config.toml
warmup_steps = 200
doc_mask = true
dataset = "wikipedia_en"
Each number is 500 + 25 x the weight over its row's rms, rounded and kept within 0 to 999. Layers, rows and columns count from 0. Numbers have three digits each. The size before them is the row's rms in percent of the matrix's.

# layer 9 attention value, 32x64, rms 0.131, rows 0-31, columns 0-63
102:536500521557505457510506521496486518552517502526504542479485478507469428466510528533511483504493450472500478504464524512473494494520512493501530518496463525521522540494519489478521525515497482
094:479488518487491466439527494456474489498473497498478526518473489483516546560455521508511481500513479483439487534472495498515486472487500500512519498475477533465517515447500507478495475477532512
101:516482533522467489538505507478502453463495492532472511521470490525508458505469535456479501525500529498514506437511500481470491507477512527461513488513431524501473491482504482473505545512495486
083:511541526495498491522498530487500469596503492484471468482474516462496459496509507514493477490503505484537488505493484538568504526502462524503508492516498507533476522512487538524487514492530474
100:467527493490497502490487534479481511494498492527487556500539485547482461519506526462476456515508517512548443495525522489475496486503543483479481520487437503495487468527503480532488481527518503
101:510507475504508517499533466440516506484485466519490448516548479515501464521490537468469503503482551510509514531480529460462517537487503478491525501499486528488471509493554536515478518505518511
099:493491522506531438524500502478458527539486496470510499477460529478462534474527475480506461499491517497510529470523499500476496525459490544472505506526510519539513527502506509449469472518535513
088:512463527492481440476498508496491479490475516496480500514474522451557489478468505446539468491449511497500530486483513549500518488527511501526519510526484521495511484487474500547512464539492490
094:505500488488509501501468491479506526521487515500570508503494475506493475482530465464438451501482506505502545442486462511493478473548521497474508526516510533518492534489483492518469497500453490
104:502457463490463508500484496475504490489519497522495469539514517460482505540449505495511484510481542489496463548537486458518487497515510519505539442498547513465516480516505482474509461504528520
093:484496462478541498475462478462505482518522488520486499444515483539495529489487459500538553498546519503521514499518516474463507461534456485520489488485521468470491460505517514489522519482514516
105:478523491509499454519525485521481475485502512456507519522487465523516477470493530472521517491516514485513475489529551468463476507502481525512485532508498492460533497504497481486434568497537478
090:473535528499495469527518458522538523454493514500494507491478495546506511503464536519499497514517509536572529482517489499525524542499473456516497452482489533482510506492495486533503476492474465
112:482466528461522506528508511519518514490451498489493489525475500519497517497491549478489500561478518470517489493495505528492460468527499535516455510448514551478504504530444500490523527506510476
091:497497465480480537535510511470474502436507552502478496547488512496482491529518444529536457512489491465528487488477507532521488496522491464528515473484525504534512465484522509484487526470485505
094:506480518495498466531448529516510508491486482517478535471524489492515449537514520490534475532510534540505501497446523512487493489505462486517475463499492481530548463481555468500503522498516479
109:469510492475539522499522510456513477548494479505472510463484503505505562519471546500518494510523546507499512519501493455518474490488507470514472506486549530530506509459534461518500473538489492
123:498476486475516518492476509465514483487431536499487515472534481522470476493512479511497466494542537519495515515547522465538502493486500476503531481514508525487518491522538533475487435532477488
113:471536567471538475563502485545548501523474491495517526498519499486482453515490470482493492531542527519504485536476497522476514506498483466504484499486512540473474529507486507480517501506473494
097:539554518522476471553488435446503503506494507522509521518510520538524488524479491525484522492518524516482496547528511461502464504533471498477527486499487499476456519519515493486475478473503509
098:543496522515492481509464504469507455489479474535485471477520481472478471515532512485510456463540545525474501530514488476504517534506497481497500461501545519454539505487496518504476510468462529
098:509519531578472508519486479503489434470467477470475499478516505491484492503512532512534499495481467485521505487540503494501498515517483478503455526499457513482499457554522493502473469521473497
092:527541535521489463491506508522444539501479491508468542520530493510506507481498518469506542488491477525446504480460435485535494483505511496500525549508506530498480507512503485511532476533486480
103:488483510491556525509472492518505485471483510528487506469455483528491531521483517478478508481501455469514472509505510516522551452471528434504493494517522525492534542486520482498523456485523493
096:518487515502499534489509492484491532559537481467467517485479505501522553495478486513502477465471484501514507478502489475478501479540551480515486444530553532508509464514484525503449521492506512
087:487486546510474483524520511533442510502509518497539504482501478505499479519509514484512468503466426497440535468535487482473500503514466458502509532492478469532472514496505529485530487477494486
090:502550507513562512497482521496460503524464481488489508490477552494522519525524519498458536502524519491493514469495455569483482464489508484498485532476514486464511510465480485497478543494500513
097:523522470429477528522517495494530499462489509486537461484488478556452511485540501479507506511491533460495474469538504523461498493504528506516492435504494507499503517497547492497497495485501502
107:491534521483553528473506536527511495477464514518499491486511545497506493495422514537487537506510473478469538483539515490494483482500487507525510509532503472559515485501481549512501507485472508
103:483485448487546486540535465458511498522508507529478446475475501537473501506487539514532483478512492520504584511516494463489500496451494497528508496502516487501484505520477488528494471498506497
117:518495478490513531490496439497488516503510528497455513487483524555458512480494512491485487485480562477490543507512486452503498510454502467518493566488497482496519550496504514482512485528527493
103:484522532503532541513481538514516530491473529477536517488531470486486513499485526513547520466457543504473485495505501524490497510463448478488505534523504480564476470481501453512485482493506503